config.yaml
vocab_size: 32768
seq_len: 512
steps: 3357
Each number is 128 + 32 x the weight over its row's rms, rounded and kept within 0 to 255. Layers, rows and columns count from 0. Numbers have three digits each. The size before them is the row's rms in percent of the matrix's.

# layer 2 attention query, 896x576, rms 0.0862, rows 674-703, columns 144-287
092:161164159091115141086126120162089157091090178129154093138111142125146116158140151132153146149167126144142177177118147149077091079107135117171108084078154118000148145149127151104150050175188099133167154161103129170130147056188104152132104149130110120129128151119119173134089051145108176107113167135134190147145160092095113136127100142105137109117144124104141183076147097136135126137170116116158221146080132099138170091095119135096162
091:122156109131115104115100171146141178077139116132137160135092131114076104128084170098152093113102209131127108137147114114104130136110134189157157176153116109058142114178121125182170208168137143126113093121146086157153115182059147132107100067167164190129155185111142153108111133098194105112044144108154076142166105118089123110136136107180083096116127143151123131195119146180162180093126143109107137080072160158140118160120149103123110
089:174154122096102073151126167153097156119089136204056119179141147140093158142211159113116150189101122127152090165180127070167091139135147154136104102121118101154149135142116089104145096188171185113148076061173174118146099110136080166149126173135064097112149179107109147103098116104129169135122108037145124143192210186157133192124094090119084153137134081171074107115134055077154142121117060158095155089159083175087144104130166103085087
091:140101148102133133194143098142162112130106099138109126102069137190179128118108103129089152111123080120105119116150155128068133151134107123106106145167208102110109122146108121143040135158111143116163117170126194146162107106184209141135131122108122188160121104072137169126103116114106106130134067155159144121130088099119092176150127158140135163157137106148056120090131165057097172102136088135135155122135174165072137120123130120148158
091:081134147166153163100156156106085102133103116124164107093093118142096160150081127111141149148115206146140114149205148079091104149125174138072106137119171171113136088152115089094119133103121122120159080111140096120104089198031089138093122119108134114112078117101134116141152110077163087142118144120140104150161156137088094134140094101115108138092076153161154072138092123125132154132126155192105143120130130153106091163107103133105106
096:087088126099162150130114106143191123143116102103139116066148174137080155132056060097125070200129074135132052157141178134170191159154136089113087142131113161139153151099107112162149156076111093118122157108103183107148103145165131140110145118104101151147151100115144127113143046132171150103125082152074140127161146104121127205162089092051149158137129080203087114155116139088056132082108069165160133108145152173117170078134148097135123
095:162073074186106122086159205162044146113106089148207179157124145064051159145084030116136098113087138116161138137082100150097167135132135136182113073133164093098081112139141152132143114112126128142140140094159155077135076069166187133137192083142067127138120144149113100102145125154150133112189107131079113143141099136103149115057145132174102188125113164164085107099119107133095158154187146136143045153117129142158113133143142129104103
101:146104134098145114146166131086122116071173115121104104123116117112121080118183161119096110116110160190168087140117117080118150107102111068180130143177084193109137056093125115135127093125145147097118104169121129146090112121106078159151089133146133132151121116193193141111100096146120108134124174123197187072088156124138119126183162121170113109186143142131108137147162145080117057110171123170088146104153110159152145053135128103070150
097:073093143111148106150151134077138128124102102073126144086102111131120130088058132105096099096112141121158148123118149098113195114134090159158099119119135116096102103095090174140124118084173150087095106165120128130097112069113095214143106164112147129175125109123138168077157103143080029127146140173111094110098142161172102160110157135107144107173123114055132145095089088076124074114120129110125120114124086140182131125126172110114098
101:127119156102059109133168148143115135200139082146127125116029077192117112176134122133159073098109130138181178156146118125118111134114097121133101205117106168146091126141171133140075102065106133157136153106088125088087086059116089146148071126121121084161146122111106075125167122160126080200167081089077115174131164102215192046158148113141152105179130170112129134107126075051180142108157136104102100110180123097110139168137124126135128
092:211081126078132104119136150165103113132130109123133113125119142100137124099120114079133127147156181151127184127079112110091158148141088100163170115111100109094085136140165079185075111146157142114137128146104156126112112135107119149198123104126112103146091156133169120088236074154089179057149083167113137117099115100137144113140100199145155161066181045139204104114155098073089110088052100098080096149137105091127087140153121134118120
101:178187160110075148143114118159070159156132080122111132114112119101183148206064129031126173140174067131078143128073132145098082127098125127162105093122131206127128129145151099179121136112095134136152120113067149082162133177152082104141111117152166172092121126110125080196161164096081115139053097091174159133125107093106101123134096136103159115150187109191100118074170118123145158134153136144154129130111183129142071116093156102172125
091:090128112086081082159161161144128159106154134127081090082169092094096143057230123081104083070159125149127128173095152151123100219068154094099122094061154149181140102134087135112226143107073114120123126108162090126163157094135119157049137115152145114070127140115136149173159172152083146131155090126151128163153123081115108147164140151132115169108139114123183146149125155111093044143149138085134114117136053054142163111138080127154126
100:133182095124131135151120115053110158104126120148123165135107191108153158171118140133133184100132148108086098182138118209089085128131105125097107144114113096121124096165070087107094049130112107091145102157153137157110165148115146151127143148062108145132129104149077142118162128140118084081154115097093145144139089057109098139106069118163140186122137067136148146119143143064108099179167129126142163130067151098084051131097120095173069
092:103167162156138143116116164123165145127106035123087141082121075076141089104155142129119122143126112171120128117103135115146124125139147180142140200040076118117116124079194143078101097099126154124139085105076139158125118110123123155138084121164150089144140123088105065145107127136128103124118171133173094063158083194109109108181110076126133154227152150139082144156099105111092157098108145129116131123135098137121145133150122115143089
093:078128117163112177127101114066129114115187127157166072076118136147106102155173107108128108109121160162146034129153096133163121080127095105159117126128129126149151104066103091152122144152063154125138101126101047113140133138112104095112072085125101112072141169103154132109140105101109171086129078133138081173166097120137086069176106129130215159087022133079185081104120215153136164116080149094159161127121139111124125141182178133119070
089:135145158118128083159108138146134177083084133134125070078225133088053156172044100176150143089179117178133122110083132147131150177090109073184096153133142122073152125105115108091144139095125114167145174108118087157115115143167187122129123169193115127157128147095092152132104093105180096092088104128124172109064116143142086146119105125156154108163122196161144132144136127109109073149097154183103175188093122054153092118098131166072164
094:093120152115174119089133042133159164116089139156151156078136105094167176197097134102150185131156150137158103150135091161124171114094181098072099108164105131065170119126065177134100190154143111124156159179125142112176122134126126121166099124165096148163084087165115098078120190157161101116106097110160223156061113127100157114090146145185095084161113131134127159120117134103122104137197123133170180123100148125036127090111126092106074
096:094085120149110131129092141184080062150116121205118126145181073095081129140087098112133117163136169123170108055079084123237163111145167125120166125142150076135174151122134059109101139193103167151058143070198146176120123131150154142130138099178091169141149098111138106089105161141198138139126159134119119128070154159108146138058122086148135095135120139134039166120143103208134102125093119125135162101152106115159125143177095179098146
101:149184114123134070148159121059097192144168086143132142156145195125187115168077157082111143108065167109090181098139129175152146122165174098134145114103120124092111106212102145158149099116157117130112145147091145166141173123149128098151176126138139072167115117132167106165128121147168175183122123154076186096131085172154075139129127164146159094126152139103122125118147142077198148180092137160105161125149142158082095120131192147140154
097:163064112158113125137138115092120086173151114179160130148158184159117140173106151170166129154169157100157137107145141149119106098175089170179137125077145119138124128139168173162124163145140079131151086175135118126170176149184119155151135166186121167150145103163061111130137088102076144156167139052091126142135131063169148145147102086104113104077103102095134149093137135172150112108128157146129144112070107142122138167126168135110187
100:122128108126144096153155181095094116127122091151095111134162125152154198115182187201143095082166168146173137158100142114144094120090143131062130152181133097173147053106110090152137147142144103095176171112117139159137156107111127130126158189141103118133138153149080124140158135147105059177120110140081171108128136102089107130107175184117084108121168155098118159143082200104104105111187128160168075098137074119088074169119157154104155
093:162141123207100124162146163096191113088160151155125138067145146203100137180217111070059173144096137101192164103137147142112170126099121131133130111169149068149166110097120160132149094134102131122124068171194137118168074121128142140130136133098170162107098091097160111137086129119168093108157158154132130087163132167137166133103172135099137153118099108059178113123081111093161076109108150164139079105099100185157221095171093139097079
090:071117138182127068147101173158101093126043070153090128113111084121130175148080099105158184130100073122094147137109098154083124084123129151178068097140165150092093128137173140103155096141142113174084136155146136133112127144137118104084140149116146146103124187137154090182195113139180124097127110098156166140103166106133121106099077130173121106043172070172075180113163162170114106148127122110105117137147174106156126051000074153125200
100:145088097173104161089142145087121096152141203111196161149074105088108163148132159047129116113131136181119119166111166122128128092150098127108137142079107158136092127153103160197091138163107161100103124109149124144172139119142109127169105101129177100146111101100116145194083130099119149157088141199118043101167062114152123076115143144110190145154122185068096082118117129102145081115130124097161117104078139188144187174109090148135145
097:109165161108136112126109116183126193079117105074131173089093118084123138129145161079114077148113100181087121156112151171072132139133125090151096112143096161147176175143123114127118153061135129130149118152091133135124123217116078081132127069100146108146130141123096096145110102134121134125129101140146142164070064057176079089108136108116102145198131132123131114121118169150111145139160096147180179118196157097130110132116086219075191
103:137086062136157168087174162094076095121121117111084111113137076156073078039152154158061130113122145129194116159137154068129122152148106121110101109087132137121109117090116116069160108152095087115113141149156124146112078161127060152109118129123122167079129080151111153134088155179138077138146138135135146087144171196124063215081133104107090105153128085085122124121161114113169186078111118140115200135136117118107194166101101116093153
096:121148177192172127113108197126113071132115152168174168154105180115060170147095107085095111155121142170142169125131133171111105087147160124164175175141134174077106101124137133105168146169175111145093055097121149101185100087122160122131118128196118083150120093105059151136140103146153126109148115078176166146091135067130127087166082127150083102102106178092141130156152113152122095117138138135157132096132083110123175117087077117112121
087:147143131115081135097162087132147112124149139102206123148104079130120161110119057106103136151113099106099144116119155174128129039077145141166139108115160137201144140118150123129176113198108165084122164113132141157141103100147128087160135183103073135062198116135082076134120084095108109119103127114137139130117153172123142121152134164112142113086124153140142115177141132161143200116120074082135155130210097147095139079085127168074179
092:147134135082066115142127103125109151155100136134097125137128092090143165161118130149158191123141074137076112112132077125094154071093155199152156100113103179180133163081107187091109104140163119160084091096163146122129141123126107085100122104098136096162114128079119095137127109108089126123151105151150115084171160148092086126138156077079109113164136140162138111102175124108142125144058102096160089080100105099178099144146148164122153
# layer 2 attention key, 896x576, rms 0.0895, rows 674-703, columns 144-287
085:114132125163110069172131091095143109158100149068094162171135159110132123131083061094113169158201139121135131115131125104136110126138141170162135150059054132142139085195084109102118138090116079146110194100132110091110185162157162122192136118095167137077135060152137118107145112111154106132120161187109146130167168152065111194099117107161094105173096122129199147144119159087116125073201114164126124147167151193179091163093144106123129
081:106093177167164133104121208126107144138087139137155155129117140076105104115118153092139120106138142124158128108083115112154088142145185073131122153137152161128139099124084199009183166170187092206159127189121125189140126172126133148196163130180123168120143084105118111105130159124171104097175148137097186147130143157092144115125141138173137086120146115089063133137100136126138137105134124106117086116141133150090131119110133129045079
083:102135112173064115076161072143100085127110121126146186175155128138107180150093058174134096158132117194190148097158108122099106182100080156104105122144114134100126138151091098129128096114056084143197117124128088133080155129119125155134135103107143120094105105167105163103126105151096142197125129125108092117151107072172122138134175210146197209082121082139097151157074102129169101145195125158157139109157086180093096097130149110124108
085:126094060170108160167112120120140129206067166154124150100171207088119107149160101149085142136143121163115109084046163133143125131093087115168077145106101141179146114111110148229140099150133113071129099109124091182079166108179104139152162132114140161167087145151169180125142145197149151123100174156146134110143123164171092150210128156200121135095145156057119204141152117095147135066180190104117124145176130096158114088146104187169137
082:162169095157130154136125119119095161082113113116136137117121069079132134116130123072097101107068093186119150140154116142133108153147155114080111072116096131161127123188133136110112121149122092188079127058122142186110086125115089127137131116030160139067180112111101093166097090183078104128127146123129142144108060127126136107125091098170129174070146086127117156095103128100127107107177184159073191099172133041102113167129083123173112
087:204188138125105141094110166098114180059147105167142091108116106182146090203139099054119117112083116112124118101175083106108069097134110122088130142107172171143144170215109145153113115116083149072122154111108103126134077107127085120163081099155138082137134085159136171174065160158156144134169149131084065141128142086123146135126139136134130170122123145095150160112122098094132157104096136159067211217151115158114151095182196148113130
085:130193124150184143140089104116141149065148194157139171089073060115129166145169102172157111117078100178131129119150051167157159070102110124094129108100146144131180144110108101090108129146136119179075125105135117128103100163040167108063218122131102078110174111106112109094198092176179122156061111146106190107176151055170152170131168136129102184121155122087148112160125088127137069166084156109149140147138076165111074117163129084146144
090:152164152118171081074142095139183147062109131119080086134213120063078092169060146117110133108138137124120110130168147158125100114175175126120113129104099172127092122135113161068094116212111179155136063168098169165103182091109146143107097107127190145131148082160144141137116120122125124102141141133101094130145156129121078147194143099135135126094174127142126143122086160111139122100169102107121104127103096190158150168118149089133096
076:126149117078169159161105129153120111183113081094091083161156095169062143116082148172111145136089120159149133073180122106139112087114126120141109127123131169119068181120171214120160089112140127163095108099067146136182106140190083162121126155184142146099151110167142156090125182110084131118129100130173164113117137116149136191100194097145132128164147143133194163126154155146191155127096146062167191128075125092132103109146156144128118
093:156161112114141091134210124105140058164128140093174173056110101122089145158158111141166117123119072124133175121134125115119159119172109068113087135168141125114135176149168130079172195133082122128142130046166159152164132130089085093125115060171102075113095151097109185148105132157152109166113140107139112088108131158170196124144136046133134079129155103151136113154173144107124118162062137160085096119135124095195121139128111117182091
084:120143166145161062111151094134127151154182130122088122127133109198072145085128119093059159151082103091105107134114139124120148191100080164069062099205153095115116088135155132107133133159100137168087170133165154172124134086084163063130079088117082142132138105094095162146105102076115105078138086082154190091181131127090079136108161139163124097124146148130070155124128131075118141142138121095077171095088085139156132154118202129149119
088:118142172082099181076115126120117094132155122087155145122172214177207051142176124193109096126137115161155111114125152154106183151121166093172112132124132183116147082076077101051123164146133156110128135125126086101095140138137151079114081105114145094183097095127184109138106118166144141106147097169099128156052167174156125142168138123192100114132102111152138123126202143064140114077191132133123096177145155153123116087104125138116151
082:106133132065102152116117134108076103118067183105169113125133125149149189179099102142103103121125091169101119098175155094128138137116139122145098148121122042127110085145093057125124160119136130102148175117135135164082122104147114112185131125171175157148071164145112142109140117111114101121109130174102125093154121090092134076108119168134155158177119160109103167111132182078160130165153140114133135207126157119115138137173162108104120
091:116126094112101183109127120125134122156084135151165130095126166098089096088178153114097094134134158136127167087151126100131114118151147148099082090113176164114130172184110119124100107185185132079125151120136121080159133131118170126113130116131149134128125166112128176177091106172151172147150172117108172088131156129176117159148151134172113073129069120133098150112105162089068153116105151140135103166155128155150140173196163170151169
082:056170123126147089102132132154132193165138104143138124126141144118082115128171070142123146102144085122208128152147143114059096148176151124101119115143188097160118084126115095155124150133131111157132110127107149126055123173102061142164145151164153141108129130099215072122143154086127147115116153142122086159151066137185127138161172105099215186153144119083109115116117112141157066092185114086135098138108189117139086100133173165135145
085:132124124134103106069127101148114119147137117175216094094163105179079125125152091095119165109130094094137203111132148179122161161111123120160153151126113073101105120193099156145108102125148136111131097141123146140162095148139137166122136086131103173148134144111087168203126158149147180066175088147110141110109133122134197185150142049117140113142118100092128121082134126178109166190149154104117124097073137093150149121190118158114115
082:113142148122147194100068129097165104159118109161055074110094101093143129185122085120153090095128059117158134122115149160113093114160139156114123135120119061135108100197105112104160168133141156103149146171116112089107105055129109135174127103163137099125033099124136141113164109146139164116127150110191128116158087119138148224137153186139203113069090111164103145098106109144088161101105105119078125121111140122130116170129088179166131
087:156106130112170114100111153089122147126157091149169092135094159140118202073112121123103082132097104078120101187206149181086015077125116112107071116154151153170134134172075148115042083138140145118159133105153132115072186055147150130169116099106080131130201136111118162145086105085124109046161108123129139146112118104114085097137152129113099140105140157127221083150115134099106140120156152124094125089115144169204160143109182086185135
087:117149101104179153105078070180173144133097157167143115143167097075181191077137129123225101100140074121117091113158204179136147119141180081129150135106133095132088190118134130174102105123085110122127115111086090151116077143116134141090121145083120132154150122123144075143127113121098124196093125165150074112138117067132193134100164168079182071168151112126109130122098153153110087135214122134150100116055095099117089151163113105147140
089:148144163176086130163191118129146142139107100130107145121077125101139109159088151139103085165079132154136134216131134147102173093115121086173144169119097109134183126104121150045043142122132161096108119128168199168080160082163128114116151131184132117150134119180111161170140077111133106146102179144170105182062182119128151132081159122139128128182133111146123062198102100190101159123119117067155136146122106162147181118040140115154117
089:138202116152123064131151069098137103126140164157144138069055124136060122114088200118100140117139173098117146123091117133157122106113138169117119146107127148063069142161206085163148173102108109144082129129066155129142098107184154189119138176139142136126088121111162127106149125151131117105100056132173058084092123101189155159105114146133124063146087175135141124093113138123113152134087073209129140123143108141159160125151144083107168
090:121058126060081119056128141139153108143120116118204073122155153176154163109077156143149104130100155124108094156136147124127117112164131104117085123144174097074071106150082125136116116127128078149183063137135152122147158098150150164092144122149075148146170113159131104201110135121119129080100113090194087121090115077165094178081135122129086143234131117156141091142065174156097111116152151211145119152114094160104160070187120058097105
081:124124111136128194105105046104129145119175063131095161184121130102064145180126173165178063122106121124109136110158103157169078099151087134093173099140130115136130118117116176185109138152122123105141146133104141103122165125099113110084163159052124079090098179152171144101177192133119159130116042065121138164128068168175089118171125119116141093073150105146121146129202164073168132159096152106128132152071194082093119151120164123152119
078:117098159088132129095183088079108080121119150120096123130079158076112116156136147120105180070147190139151152164087121136175100127145079084171097082161078172105157123151099118112143190179126092143121177105152166159050126153090109114128130147122104108134096116099074113094137092108123129125125151063110108112139121149138144157114113208131117092076147075169113145116164098068160141083092139074199112125148111135152096115115125152161135
088:127095122165153135182087165159134111080157100135136139070123163049093126136121170115149176175149188135115102101145144158183146136125144098087115133103131095153194087114133179114146169111156130085180109063105120119144186246148166155132236093098079143157149146136159119155110139145117125105132107103120148122108145128106102156149121179177132110122163111167124136189193099151121061173101201105162065060110146106134106101099161133143097
086:092087167085156107145168127113138073140196163185107114125166088182087119111093126098092104092120143133155162166092076108155186147125161134137166124087172141115114119156144071125115160160135133099119108131063125084159127103091155128132069155184108127099062096169138160127130129144108109119139115142145134118059103151137155140125157160147172094107136105099125053105127148145103168096168137078099148117142107135090140132072168116116169
091:151098083180141092223106094116174123154109170165117137103152097079132190103126105108148131132118155132122107134134120127120165156112102096098136116122094155138137112083132165167133173135050120162128155078126060111156157142101122087126097159071146184096112073087109103121149130116142122164142146103084095123198105168103119110086100131104179127082132137139123123161051091115192098146162085149080133153068123133117110128203101175103129
085:167149183115153072173130145124062105057130118151167148134114125090125085065114148123135157138147151108162126137134131164091153043121119178120140166121122133107131166142165113163123186098129072162115153153108080119097064159122169108150117119122160135107113088129125106091116122123105106147157188106157125154071142161040183144131142123131137135086126104104107115160228138111064138108096186102128109169158177082166125176099124089148114
075:176153109176112094222122130116128089161177206077185149110090055185120093130113128092132131130174101115106123083117130161097137169117096078104134141115121109124143183091101170122120189116096119137116184089138148114111144176123180146166102099117087103095122097093181104076123149150119072100112128159125092064078141091113139132142128170106142125091117160067121164094093034082068128153134147136088154088129154162178115114187108168143121
085:132117129079130183114144123111100076150143136063184084162142173132124093074174135137128133131174142143128133126143136136150121140072176145185154152044156131167133144134139131138134123101079056117157163127144118114104144134147147163070154138101094153162163134163103117138136132115150159148120194134086207119047138125165144140105181057126145130125089136145172145171123155162142100157117115133180134174125085135192149117209112095052159
# layer 2 attention value, 896x576, rms 0.0786, rows 640-658, columns 144-287
081:077119084172168100120145163148114083084117094215139182142133136100073134099192139167174157147123115082112082110136160077180105152133106164118174108094125139122132083186158167123167159127136153139186141140123138132096100143108110129077147151132150119173114124127087128087171110080107093213121101127096160136127124104038097127124094141092153182155080069073151165127142129118167167135057113122150139114126078145080070110085104142124106
082:081139104112133132105176153159151096195160071127127100168115081216108106163159067087091074153074042065165160115145155161112078170134116104142089106113112146161110111151083095171114102130118123135192096109138175106108116115101144170155090100162131106093116087158092146098106171068147120097099103047200146070190110100163127128127127130161105138117148129150069154124132121105160152135151143120129151046113076125097175104153166130106084
084:146186115169165128167105130222152122107140096183159205090167130139112153100103129175160135101146139115120163079118105196139185138158156093134167119139088139135111137121148150128123110131102122104125184155144133102139130165106175046120097166096123092153117176132150169105100091149085133128160149165195094146052103157201089163193121139144158119084145081051157203173122121113162095085037076128110134158118111103166158173142110185128098
082:145136103132132115152125168175148131127168124143170153128120128127129118127109143102156106099140118158046177128120135055104098140130156141116127122103180081077211112138157114168149074110152102098055142135123093127170105052157094135124069103179143176164066175105160157122151101139176132153084152189158141158127121140153115121080158116077134104170167126099069145068125121111091164138157092131145169152135167156132110128174123197126114
077:102115138149110172124072177076129116167128162100061131147156064151218144143112119129092123127143141123059144129116184103124108104217091137148121155150127120147072084096146175171072154108104131103125133077118070167158089167148134122097191100092153228186124157130119105112147124126112138166127152093135099116122117143133110107114141140099143141155102139131142148151119094115156130161133153150091113126144098093145122146136144148150112
087:154116160115074108112199136064155113159133145096177083141114117153170122087096124133057114145142084073177141115114124134086111132089107100170094102107079151130118197139115115085083151120057111066114106145143113120091196116117156119113113117193161216194122071152135191145156130135127136081101174155151102149148173139163114099138133144100111114144133101129129045141136094058105133128159112122134128150116137088210193115092210093157173
082:124174107131081147076158190123143161120117119133139107120117187121110122100123078100115144172115135077180095197151144141113170132121172137119097130090116145146150109163079137147138134143119088128173160143107156082125087116184143147088134078057109121141079119170163132118125139104124080116137131132108138142110112172110071117139179113111122107162146167158179178101148126085047118103080173101138138079104109166109161112105146202095146
086:094119159065150124097168131117067064190112148168160155158113135177152127122107092115098072080141109077178134179097106073106044111123131145214190106068130157137099117174103100114097119149116127141184118136160102096127133160152161097181109099097158141119149102184111092149168141145126155102106129131152128114077091157150151150175115111184094072146138146159103134146141083028132130163118100159144170142178140115132186127117200156053187
075:063200144120120108125176075143121132099134127101098114195144121114095160162139144161118086153134079114161154117204154138095177127100138062163122155152134088125159173110150213076150089145140107148171101160166084068040203072138106110113127217158146134121117133117144114120088179132103154162175113133130137132146129069136129074067136138106151152080111138154122116078171130088135148175147082101172090136105204145174153125123111104142117
084:087103142146138165122145118162162168117105121192126145105107083122143144101146104122151140114126126129138102088196106086104156108132108138179163102150123065134145122082159182162101109087060123138114098096067100091129133185120117113066129152065203163124066163175129155103100149121066087168138161166081125139170087172155079047100109131101188163087178132112140149098144135099150100146064138106120036146159146152121109144137144153118121
079:114135088044132145088157124119122107076172146177119179124111121093163170101123124096125136141147101100120091162144107170114143141124149085108092078082048157119088094070117159105111144158181070168058165090132165107152186133117118152146154147090097142106193144096212090138127099132149139128158125121161128150073194154075110111179134161148172111152117125134114150128093202125107135121185123081122127112156117176112179126174120089119134
089:155168106169130101151134095137114111145149126140180150076149132131097156129179123139196126137110122156098126097091144130067123137086140139115192162173116065121125106115177147113183122157092152133175132112102127128158064160070107169149193188142100105079123158073104107170156096132156165183080126100133141107125091105102127169151143165100169140098176123087121172101133086132175158187088138122074124134100148115092079125166058155099123
087:137148139136158148145075155069086098165081132151093119118134101148072125085133163181098139094124121118190116099158081151140125080146132149086151139118164130121060123091148123146116104098077167141142135115080134112125100118104120172125155171129088152118130140150101094107139181136142123139101088114129189064145079138084127089151120160135151078139114106121167070138159168109131169183099089163147131112159118079122124151169138160152095
091:151123104130146107156131157157131136128090119112116144048179171137103174130077128160186156179150085145097093129119151158123196085145112074125093110151069147112141124122125144180237183117120151155091137142149162146101137118099149110047150111080137167137140190182120130159140123124127072184177157063147163148139143143078067132137098078143177136106133083172149155091084188158124099143163162108132122097097076159104097126142129088172085
082:131152128149080157131154164147117129149119115144098129110114210137099206125148122121153174079124193159150128177180107174145129086175137106069120084176135154104148179117108170129207146087177211139070146171161135141127172152073117136124100135143120121114121139088107114181062081188086131146127121164141098182110137148139084124158112126142087095138169114146121117110093148166111099151118154110122157119136134130171168128080158168141101
084:132085145102153111109090112141142149119149065124124091151157175179083166166137115163089107128076145168152104148171176184118112139114082156158103078160117073139109118149104156156115163084116128126142133151104192142139095182168167190090183166151206107140073075170133186116134126130163187103123107131134093133139084068096108078154105168131194165106139058117111132157155153134129164129063122166122190170121162153151153122174143148148113
083:101162159082147148076119185165068082091089102159125162112138055143119136135104114197137175137145115140029131127121175174176141123086122109151122140082136089095094150123153158090155052107182097167074159177103092202155102143174126152103153093192170121160136118169149124128202096089167104116091119116204169184128123175158095121114066134135123171183142121086152129192157132141103136205112097126101109110117150098148104071159102137098120
086:135111128149109095147090077129151140121144148133165197178142166138135135233141128141096073121154140158170071100159073166086173200176169098137072142159136089168144110099120101163078140178121134131139133130158111177149100118068158122117133133160143143148130215058076071061139089143149111150171107089117086177100144096117080122093157087079171114081126130118118163106107158095171072109138104031103146111166128170131109178097116107190131
075:067123197104128096133185173135126177106114101183154166191162192129122148102119181123086118162140141124127142152137100147138090107130123116202104200152176169134128199098091196159137165138098165183187086113118119143115147142139147126149132137148139123129135148201178114158101183141124176087118151178111131154112116107117153118094148103150105108134154127124136150089111097110116157215133096142105150171093119074113117049099095142129137
# layer 2 attention output (transposed), 896x576, rms 0.0738, rows 640-657, columns 144-287
094:183152138117109110206127116133133133092119138140173126097119145156175120212155151067111108000119117145107168176087137210126135129116130117152189152101114152082128128160188111138111073131115122124101126185111137078139109177181118123156164125188077156090179154133098111057135118149154135105100181094120163119117008126169148123166117144160152111145132115191105099108154130150171081111176123128111130184099182152101207096122158107074146
092:128130122160138092106071097099082080129133169163113143143119146143117159128153130119193138119193185200115173114113046064151194070158120110133162085255147054160094123124122125082119180135177191140139093128098117105080147155141132148157157095090101196096101107124124097123135137121168137110115127126112056154103094162129141083134153128108090074074123129113136118185173124110144089127066161124155098154179131127174161066149122085122142
093:114145106088138129097167117155153168106107118068095136152129147125078133121140135118142097115167093135149119202129138093144145193106100122179102125107143119105043128185066158132195173130136117123127086110144134134208151070140091141161102126120169083131148098158107134141127120149124061168112126164087155169188156152115142121129086130127069190171172113153159079126098117105156145125123172163109145113087125120130169136144119140099107
093:141138096099142118094182101100146088185122163113124143145060084172154128091186152151042129116060111120112116225068121146071064063073120110120135101138132217091087143093115128115131087139150060146129096102167083159183132178111121145114101154172098112177120144120116138118179066130106131107107076122144118128168096129105141099137175148177098147139130124143159148173154145069113153126110138133124034190190094106118136180103176088115064
089:104091138091151184157200084128143180112147113186156104166189103091103140213000113092210146157105122133136113103119127162126128136102105155089083126092106132193070176112151127107160118095125067139132132163154127119124133126157170183122097150151068119108116124103085123150189185079154156126121145154119130166103086108138119103118111112136144133099120110188143120080163137159137116086094115131082150172085163152107153085084088125113113
092:122072105196213049095086108078160126082127158177172124115096117125122142133195171111096181155108165127135070117092125061175144176170184118129121125146148181174153142104062121080149098168181133105097108101144123152096074141138131091082096134124104164117117096141164128108100101098112128093057136120088121136148122081075157145080112157113156145152114138107179095098103154180091124161111118176121149120120119101127149104154085162170080
094:076102104122131118131150149092086108183072161149173163126110079146102151112137136166089070121135126084131134082155104116143108119094101138109061107126174096099117118077160183091130149184144172111117122143157108173163161149059137137159137096164122160120107144142084157131207143128137168129106121112132097092138135103129125104101153111155102094127164119125076150171108148147156111096128187071145103108153087146104143164125098051123127
095:141087111155119086174087122116101048085119088133168137130113116090063141129123080160161108119082157165177152092060184098130151123150162099072138123172136099175129170116129100110105107101187062177117114099074118133157092152175152133098145134155057119119141104133150122104152160137104136104150116133116143155156150128114136097070137121105149094107159118128129142105134130178095137115100081157128071090144123126156129141210121122125096
086:045087094223190158118094184125167137090148063165165126084116189070172106145201202133187062094190122137111161161157113122135086123096106152121162132133211135117185101108106096145096105118171151128129122172191114192158097131108109111089145079077129137155149194154147138150139158111118089123161099113102138223160129161185142185148140101138102111164130147140138123103151128167097150109122149121161158128159098157113146215136141173159108
096:137140131138094063133110139043096124187151134121108128133131109175155181098116184129179100219178131125125154177143139112148126153120095105083125135142171165146084040177120131152104144125196140115110111131118120186186137135148115094170141141144180145145143127139060120101124078113164145129091135143135173158162098052114113210136125166147077117133091120206137110093095166127115109125128156154129134120099173141146167149128144113099082
088:120077120167056138067058150185088103113154109127101087117142160153090150148100087122088151099145091114154169136093147131114203144190093147069154128117182172131126110160141121083125075063120152104100093102163129082141074086172091129198130078142188113143107120131131182174140116099142090164098088143168131051145158181138098074160092116182137114093128170093110128129094100132134162123101166113157125171131062122182179159175099103134110
100:132135175099111165173098126179158128185134133102070108130117126101167120150058127134167126108165137169098173097101140154150138118137110102141137082134088166111129110117036100092123140126135109151131134128093174138121148116079106123133092133117167111158103147155143106137141123150098085170103119211250164061091161106191125143112114152162094104177143124132066164077189154099117105114163109151128163154146158154145074103094180115111148
096:119120148101085109163151089106135187145122111118171117167124018093108117186053122064151091084104144175102104135102177131143099136164168109140127066103135103143171086180054147141147149132150086107069123137092150111125146120144138136164112114105152154129069135133136244072142109131098194172141138150090142160100117125148123120089156164161155149136122146111115150156167079104130126174093154152101093108162167141169092107117130128139156
098:059141158106100175159118152148054169148170126133086103129144180137163087059117139137067149167102069103134166119169114199201151168149092187163153162190073120143194132133159135095144114080053141121152137116150091122110131101136088152120115109116136060125148080150137168126105162128130154145109171153081149160102171093137121135158110105090108177130140129148130099152128144185188118124120104166103144113104156101139149087167135178180142
094:101159116093120177127105117193115173061138155130090165165144127175093095064072108086159122082147101132192136099122160115109123135102167126139130206110096191096168117112118173051113183130116087150148134080119113123126163123128101149124114118112119126137092142160127136141144136110159110141128056102132096081140145138151151156138095126141130095129159162123114158157079128149222160140080132146152136120137128220123171134139144184091085
095:071137190143126084122134139112093113145076191197127092122085123121115107195106070147066065097169113085124117129149099112138090075095154143128171091070191140123118102131149108092166141154122158149137092117153144099156201108072126099190154093107147161118139118139073127057099090157082156106123130152081183109191100156188130142108100131111129140070140149150116127138103152139149157072155118141136119135154102131140170104159155074153187
101:198112096134116064144077103141161130109106135138158059177065136195171106143195133172141162139073094155138145175069127184108068120133147131122131138132101124162077119206137172184201062136140150109126138058094121125154135102128099131153108083124102135154184156091086107100156123161089167153157116115115178085185108140110173126103084112097092148135097070169169156115110155083171144058163136136087165175122114156130144163107121128198165
093:116144153098128098112147119127111135114145152134116102115151150128144134115170157176108119106106152088170111206116095139158137120141105119078138132132178128152172174153145190080162089124145143145094135140174145176090141157120138120136113136112076123121170120121139185180138134116107117170056063096111160104132188169100140074113185153148086171171096117148124115207194136150086091188074150153187077104181091101153165152166105078126181